Weights of a small GPT-style language model, trained from scratch on English Wikipedia: no biases in attention or MLP, a variant of SOAP for these matrices.
Each number is 50 + 15 x the weight over its row's rms, rounded and kept within 0 to 99. Layers, rows and columns count from 0. The size before them is the row's rms in percent of the matrix's.

# up: layer 5 MLP up, 768x256, rms 0.127, rows 516-528, columns 128-255
# down: layer 5 MLP down (transposed), 768x256, rms 0.124, rows 516-527, columns 128-255
up516 092:52 26 59 42 52 69 50 68 55 49 39 61 27 31 57 74 49 55 59 37 38 67 58 47 67 40 51 45 60 32 51 39 47 60 47 48 34 31 49 53 31 54 54 62 33 44 59 51 98 76 35 43 72 49 47 38 58 46 28 02 41 52 68 66 52 48 74 65 41 69 49 60 36 41 22 54 37 62 46 50 44 35 68 63 44 64 32 59 48 50 44 42 44 52 76 48 66 56 36 49 40 21 55 56 77 55 75 57 66 42 58 41 55 55 44 91 49 63 54 53 44 70 58 37 61 33 67 48
down516 098:55 48 30 56 30 62 30 46 54 38 42 60 58 52 25 39 20 59 45 57 50 58 35 37 72 56 31 48 50 71 36 40 42 53 51 36 57 59 47 78 53 62 83 48 52 49 49 55 60 72 73 52 75 73 67 10 35 49 24 56 39 36 48 64 56 56 58 37 23 68 48 50 32 60 68 38 50 34 60 52 23 46 49 38 48 25 61 26 52 49 30 39 28 29 40 31 36 41 49 03 45 46 66 21 49 44 65 62 60 95 42 36 75 39 60 36 75 57 66 61 47 44 60 70 47 44 33 24
up517 100:50 38 35 49 38 33 43 47 36 51 59 49 66 36 47 68 43 46 52 48 44 46 29 38 59 45 44 60 47 58 30 62 36 64 58 64 01 46 48 62 59 42 63 75 60 44 70 57 42 57 28 38 32 55 50 57 59 70 58 58 39 71 37 42 44 62 64 43 60 61 69 42 29 41 60 81 43 50 48 49 80 16 45 57 57 55 31 26 38 19 31 58 32 48 54 61 63 48 67 43 52 54 48 84 71 39 42 81 57 64 49 72 29 51 33 35 42 53 59 40 58 56 44 24 44 39 44 70
down517 104:54 60 49 49 78 35 58 45 54 44 65 47 50 47 30 59 59 45 38 48 58 73 58 43 55 53 50 38 31 63 57 54 31 60 61 36 10 09 64 38 47 78 70 60 67 33 60 34 46 32 59 42 11 73 87 70 51 33 66 45 15 27 48 57 68 27 47 71 38 59 59 31 44 60 43 30 67 47 19 53 31 44 51 53 57 64 56 39 48 70 47 45 58 65 36 65 48 53 55 74 57 66 27 57 31 52 39 68 45 52 66 48 58 27 54 36 56 39 21 46 34 69 52 47 53 49 59 55
up518 092:35 67 36 51 57 69 26 21 41 36 39 54 50 36 30 37 58 63 32 45 36 47 40 46 51 56 43 69 38 30 44 43 49 52 72 38 16 32 52 62 47 58 49 72 55 42 76 55 60 56 45 70 45 43 57 31 35 46 72 08 53 72 68 53 57 62 39 49 60 46 56 57 57 71 52 64 53 48 46 47 55 25 67 38 43 48 39 58 27 65 76 43 47 55 39 67 72 59 28 66 36 46 27 63 52 90 44 50 75 23 67 23 53 74 58 52 18 29 15 37 71 55 58 38 45 69 34 69
down518 090:56 51 35 63 51 29 85 23 42 43 63 48 57 46 38 39 35 46 82 39 65 51 67 57 29 49 56 31 48 40 42 43 49 54 49 49 47 78 26 31 57 57 50 59 69 34 54 49 63 40 48 53 63 72 57 18 61 31 58 56 48 44 39 60 99 47 61 26 44 61 38 55 30 44 65 62 45 38 32 53 64 60 47 49 26 74 61 46 72 83 46 47 43 59 52 43 44 39 61 74 31 71 67 52 27 62 37 54 37 18 51 38 48 28 20 47 26 57 59 42 60 39 60 47 53 35 57 38
up519 085:44 49 32 47 55 57 55 70 44 68 57 51 55 31 33 91 55 48 25 42 05 47 54 52 64 32 36 38 33 50 41 57 39 26 56 49 41 17 52 32 58 37 55 28 39 26 39 44 48 63 65 39 70 35 52 31 45 80 68 34 41 46 66 74 38 39 46 54 52 13 52 46 25 68 33 42 41 63 51 46 46 33 49 49 52 42 67 55 26 67 36 46 56 53 50 60 52 51 62 40 34 09 43 51 58 43 45 46 44 35 47 64 40 60 69 48 42 33 44 00 61 50 38 71 40 55 66 99
down519 089:45 41 45 75 68 37 55 71 38 61 40 68 66 67 54 45 73 43 43 44 49 49 40 79 18 31 70 42 68 46 27 48 59 40 64 21 78 33 53 51 44 37 44 56 31 63 56 42 44 32 32 66 61 42 44 65 47 66 51 58 42 74 18 37 31 34 49 49 50 87 60 80 59 61 56 52 57 51 24 48 52 51 26 56 65 48 54 27 49 60 40 64 73 49 47 40 25 71 62 61 46 34 44 59 62 64 23 50 44 58 58 55 41 50 62 43 54 73 64 46 65 46 56 77 35 54 70 45
up520 100:20 69 46 68 33 44 35 55 51 50 45 46 41 59 70 41 49 24 59 47 33 72 70 30 73 65 44 45 50 37 49 74 44 33 69 76 29 62 15 46 42 62 58 31 59 62 62 59 33 44 70 21 39 25 62 66 51 64 63 51 42 54 26 53 47 60 81 69 45 44 58 73 48 51 51 57 78 52 35 33 44 48 61 45 50 46 68 37 55 54 51 48 48 36 49 72 45 53 50 36 37 53 64 53 42 40 66 28 68 74 84 55 69 40 70 52 54 55 67 64 54 85 53 48 50 52 58 32
down520 091:44 48 69 32 37 36 54 45 58 49 44 10 37 63 56 54 44 53 49 66 60 72 30 61 37 53 43 68 51 42 20 65 65 51 64 77 47 48 70 55 56 69 72 39 35 70 84 38 82 17 39 38 56 71 60 61 34 67 61 43 55 61 72 72 53 73 19 65 30 37 34 57 65 39 59 53 45 52 65 42 52 60 47 46 47 51 67 50 52 46 55 54 57 93 68 10 71 66 59 71 42 64 53 50 71 56 64 43 44 51 35 76 66 36 65 30 58 47 54 37 27 39 42 43 49 46 48 56
up521 108:52 43 61 42 39 58 64 23 26 46 49 53 25 63 48 25 65 34 35 64 69 48 65 48 19 73 53 59 58 36 30 39 48 63 28 31 46 51 68 67 61 54 54 32 90 42 54 69 55 31 69 66 49 29 39 76 59 48 53 49 76 76 45 48 44 37 29 45 43 26 17 38 60 44 54 40 57 47 94 56 77 68 21 42 79 31 54 44 56 75 50 51 46 47 59 51 56 30 53 49 61 48 60 46 29 33 34 60 38 54 24 66 37 49 56 59 60 51 64 43 35 49 66 49 47 60 61 54
down521 105:49 16 38 33 61 48 35 27 39 59 57 82 44 83 61 30 35 46 35 42 50 59 56 32 49 58 28 49 35 84 49 21 25 67 63 63 58 34 75 53 46 64 34 52 67 58 38 42 47 41 40 62 52 48 39 62 40 33 53 75 50 59 64 65 58 24 33 35 46 73 49 36 52 45 42 52 61 47 63 44 41 60 68 60 66 26 87 31 67 38 54 46 53 46 65 49 53 51 53 39 70 39 63 59 34 24 27 40 62 49 36 44 63 35 64 52 44 33 23 59 43 75 41 52 58 92 54 45
up522 097:52 13 54 61 59 58 49 47 52 52 23 42 47 47 44 60 34 46 48 49 79 41 62 46 49 32 56 24 81 70 54 62 37 39 71 67 72 61 65 33 55 49 35 50 49 64 72 48 47 58 54 61 38 73 30 53 68 43 31 38 28 60 39 58 47 27 54 54 46 46 45 32 69 45 34 92 45 44 50 56 39 45 51 44 55 41 46 56 75 53 68 66 75 69 20 65 49 50 40 47 35 43 42 58 72 53 43 18 32 10 50 61 72 73 45 52 45 45 41 51 73 59 54 45 59 64 47 69
down522 097:39 62 16 28 46 52 60 57 59 60 61 57 08 62 38 51 13 38 54 52 40 40 49 31 48 33 61 44 36 45 57 49 50 59 46 41 52 42 53 30 37 38 60 28 78 85 99 56 40 43 52 56 46 54 51 39 34 37 48 25 69 35 65 36 27 50 38 62 68 47 62 46 21 80 38 17 35 84 47 78 48 43 47 38 54 55 24 63 27 56 59 70 47 65 47 55 52 69 28 53 21 65 68 40 42 62 62 42 48 60 53 63 50 53 57 38 55 53 54 61 33 48 40 28 23 65 55 50
up523 102:71 33 63 44 69 67 59 49 54 51 42 43 37 39 69 27 39 43 72 34 58 46 49 44 13 40 60 64 52 72 59 41 45 54 57 83 63 19 12 44 49 57 39 41 65 62 62 33 49 60 13 53 56 63 37 81 34 65 58 41 38 53 46 34 33 49 69 73 51 55 60 74 27 55 52 55 42 84 42 33 69 43 47 60 86 67 29 55 71 36 32 62 37 54 23 58 45 47 51 74 38 53 47 44 65 50 54 80 57 54 65 78 22 37 60 63 48 51 35 35 40 51 71 63 35 39 44 47
down523 102:66 60 39 48 78 32 23 44 42 53 37 53 61 51 50 57 35 54 47 27 39 44 57 66 52 47 79 42 64 45 32 77 36 59 21 56 42 48 65 68 42 42 36 69 17 71 58 21 49 63 81 40 67 46 44 80 59 66 64 69 70 54 51 49 50 50 32 37 42 25 32 64 67 53 60 67 83 54 40 63 69 61 57 33 72 40 40 42 57 47 44 46 39 58 28 56 27 52 28 69 55 42 72 42 55 52 53 34 64 61 33 61 73 52 62 61 62 81 49 40 39 52 46 48 80 35 60 45
up524 105:61 46 51 28 42 34 49 22 49 53 47 55 38 10 68 45 40 37 60 26 21 57 36 73 58 26 82 50 20 33 39 49 24 57 28 66 33 63 50 59 42 38 26 27 42 73 50 51 43 35 53 47 55 68 31 50 45 12 40 57 58 76 30 45 41 65 24 18 59 33 36 69 56 35 37 48 40 47 35 45 43 52 39 45 36 37 33 54 40 47 53 49 39 28 47 53 35 42 57 50 47 64 69 35 32 16 78 67 68 60 44 76 45 39 33 63 59 57 41 51 53 48 52 50 61 38 31 51
down524 098:53 74 53 57 54 37 16 52 49 70 56 42 53 35 52 34 53 81 30 42 58 46 70 29 57 58 32 30 51 30 55 94 64 61 84 53 58 12 72 56 23 72 50 96 61 22 32 31 50 66 56 43 26 43 62 46 50 28 76 26 47 92 54 62 74 41 40 57 64 42 51 41 58 73 60 49 36 64 41 46 69 59 50 37 75 56 60 31 44 49 40 40 47 49 52 40 58 53 56 56 54 60 61 45 42 44 61 17 51 53 62 42 59 31 36 60 51 70 48 49 23 58 45 37 48 76 56 52
up525 099:57 53 51 38 46 39 50 62 22 55 47 50 28 79 39 41 17 33 39 20 61 60 82 52 48 67 54 41 52 45 53 44 39 36 70 42 58 58 43 39 85 31 45 57 48 50 43 49 76 65 28 26 52 54 73 56 51 82 57 39 43 57 66 50 48 46 46 41 58 52 41 48 60 32 32 48 39 32 43 57 36 67 24 52 63 48 61 67 41 45 85 65 56 37 26 52 55 57 68 69 52 25 37 52 72 79 51 34 36 26 50 32 55 39 48 65 46 47 42 32 54 52 67 71 63 28 27 59
down525 098:48 70 74 63 29 62 34 33 46 40 49 41 52 19 28 81 39 12 55 57 32 37 43 62 51 78 31 36 59 35 51 36 47 50 42 57 36 63 59 35 60 70 42 43 52 43 47 62 79 34 26 35 42 64 39 78 56 54 50 61 38 33 37 59 50 38 37 43 30 44 51 41 41 52 66 52 25 38 45 41 38 54 25 69 46 47 46 06 63 52 53 78 47 53 38 33 53 15 42 42 73 37 51 45 43 46 46 59 54 48 78 45 59 38 40 43 68 36 54 33 35 56 56 61 65 26 67 60
up526 100:46 40 55 24 51 39 62 21 40 73 59 62 78 68 49 46 32 35 49 65 58 47 48 58 52 57 38 20 48 74 29 53 92 57 33 56 30 45 21 51 58 50 48 38 57 24 34 65 54 33 59 59 39 27 66 53 54 61 41 36 39 48 43 54 36 55 52 73 69 47 67 49 42 32 72 37 62 51 56 61 49 54 49 66 65 53 46 34 32 72 50 41 35 59 57 66 38 54 67 57 36 43 77 67 60 58 57 37 39 83 24 57 19 31 65 49 56 47 50 49 40 55 49 65 57 43 55 51
down526 108:55 32 41 48 34 33 37 40 40 52 44 55 45 66 50 59 20 51 64 75 45 72 68 60 69 38 28 45 44 48 66 40 23 46 39 34 60 63 42 36 52 73 63 30 49 47 42 54 51 58 44 16 51 50 49 57 30 79 39 53 29 39 27 62 52 35 48 56 30 48 53 51 27 70 49 53 40 56 66 57 44 42 49 32 78 36 70 53 48 27 35 37 74 52 51 67 66 67 74 40 68 33 52 40 69 27 28 44 34 60 74 66 16 34 68 49 32 21 71 30 59 74 49 41 51 57 31 38
up527 093:31 21 63 49 32 41 25 32 30 36 76 47 48 71 43 23 54 59 59 28 69 47 26 44 46 34 44 62 40 42 31 64 45 23 58 53 67 44 73 54 51 54 59 55 53 45 30 44 50 57 35 40 46 36 63 81 33 31 31 66 94 49 44 41 27 23 65 35 68 76 17 57 52 58 33 72 66 41 57 77 64 33 42 54 36 39 68 44 52 53 28 53 28 61 63 39 58 55 64 50 52 38 36 37 67 67 48 51 14 70 38 58 41 50 59 43 36 26 58 34 22 47 37 54 45 36 64 40
down527 091:37 57 34 64 45 74 76 35 38 57 54 54 68 17 54 56 63 58 53 36 32 62 53 37 22 66 40 48 57 42 68 73 42 54 37 45 45 64 41 59 55 52 12 27 43 27 36 58 35 70 73 29 35 77 26 26 58 26 59 48 69 39 55 70 45 49 47 48 44 59 69 54 55 38 58 57 50 53 37 60 71 15 34 32 63 68 62 45 46 48 32 40 61 49 18 41 30 61 22 35 24 67 46 59 46 63 23 57 33 51 91 49 48 45 40 41 29 43 64 70 69 71 60 80 66 58 51 25
up528 101:36 20 63 77 60 66 66 30 74 64 64 40 54 37 44 60 81 37 45 52 37 72 32 62 55 70 73 35 58 73 35 58 80 70 50 13 25 25 40 33 38 50 41 48 46 56 58 40 56 54 53 48 62 44 64 54 69 71 69 33 53 51 31 43 86 32 67 43 40 51 34 63 67 37 35 80 55 50 33 74 50 66 52 66 29 48 32 63 75 38 38 64 46 35 30 35 59 47 40 03 50 57 74 58 51 51 49 66 50 50 59 73 29 51 29 32 50 44 68 35 47 62 61 35 34 52 28 64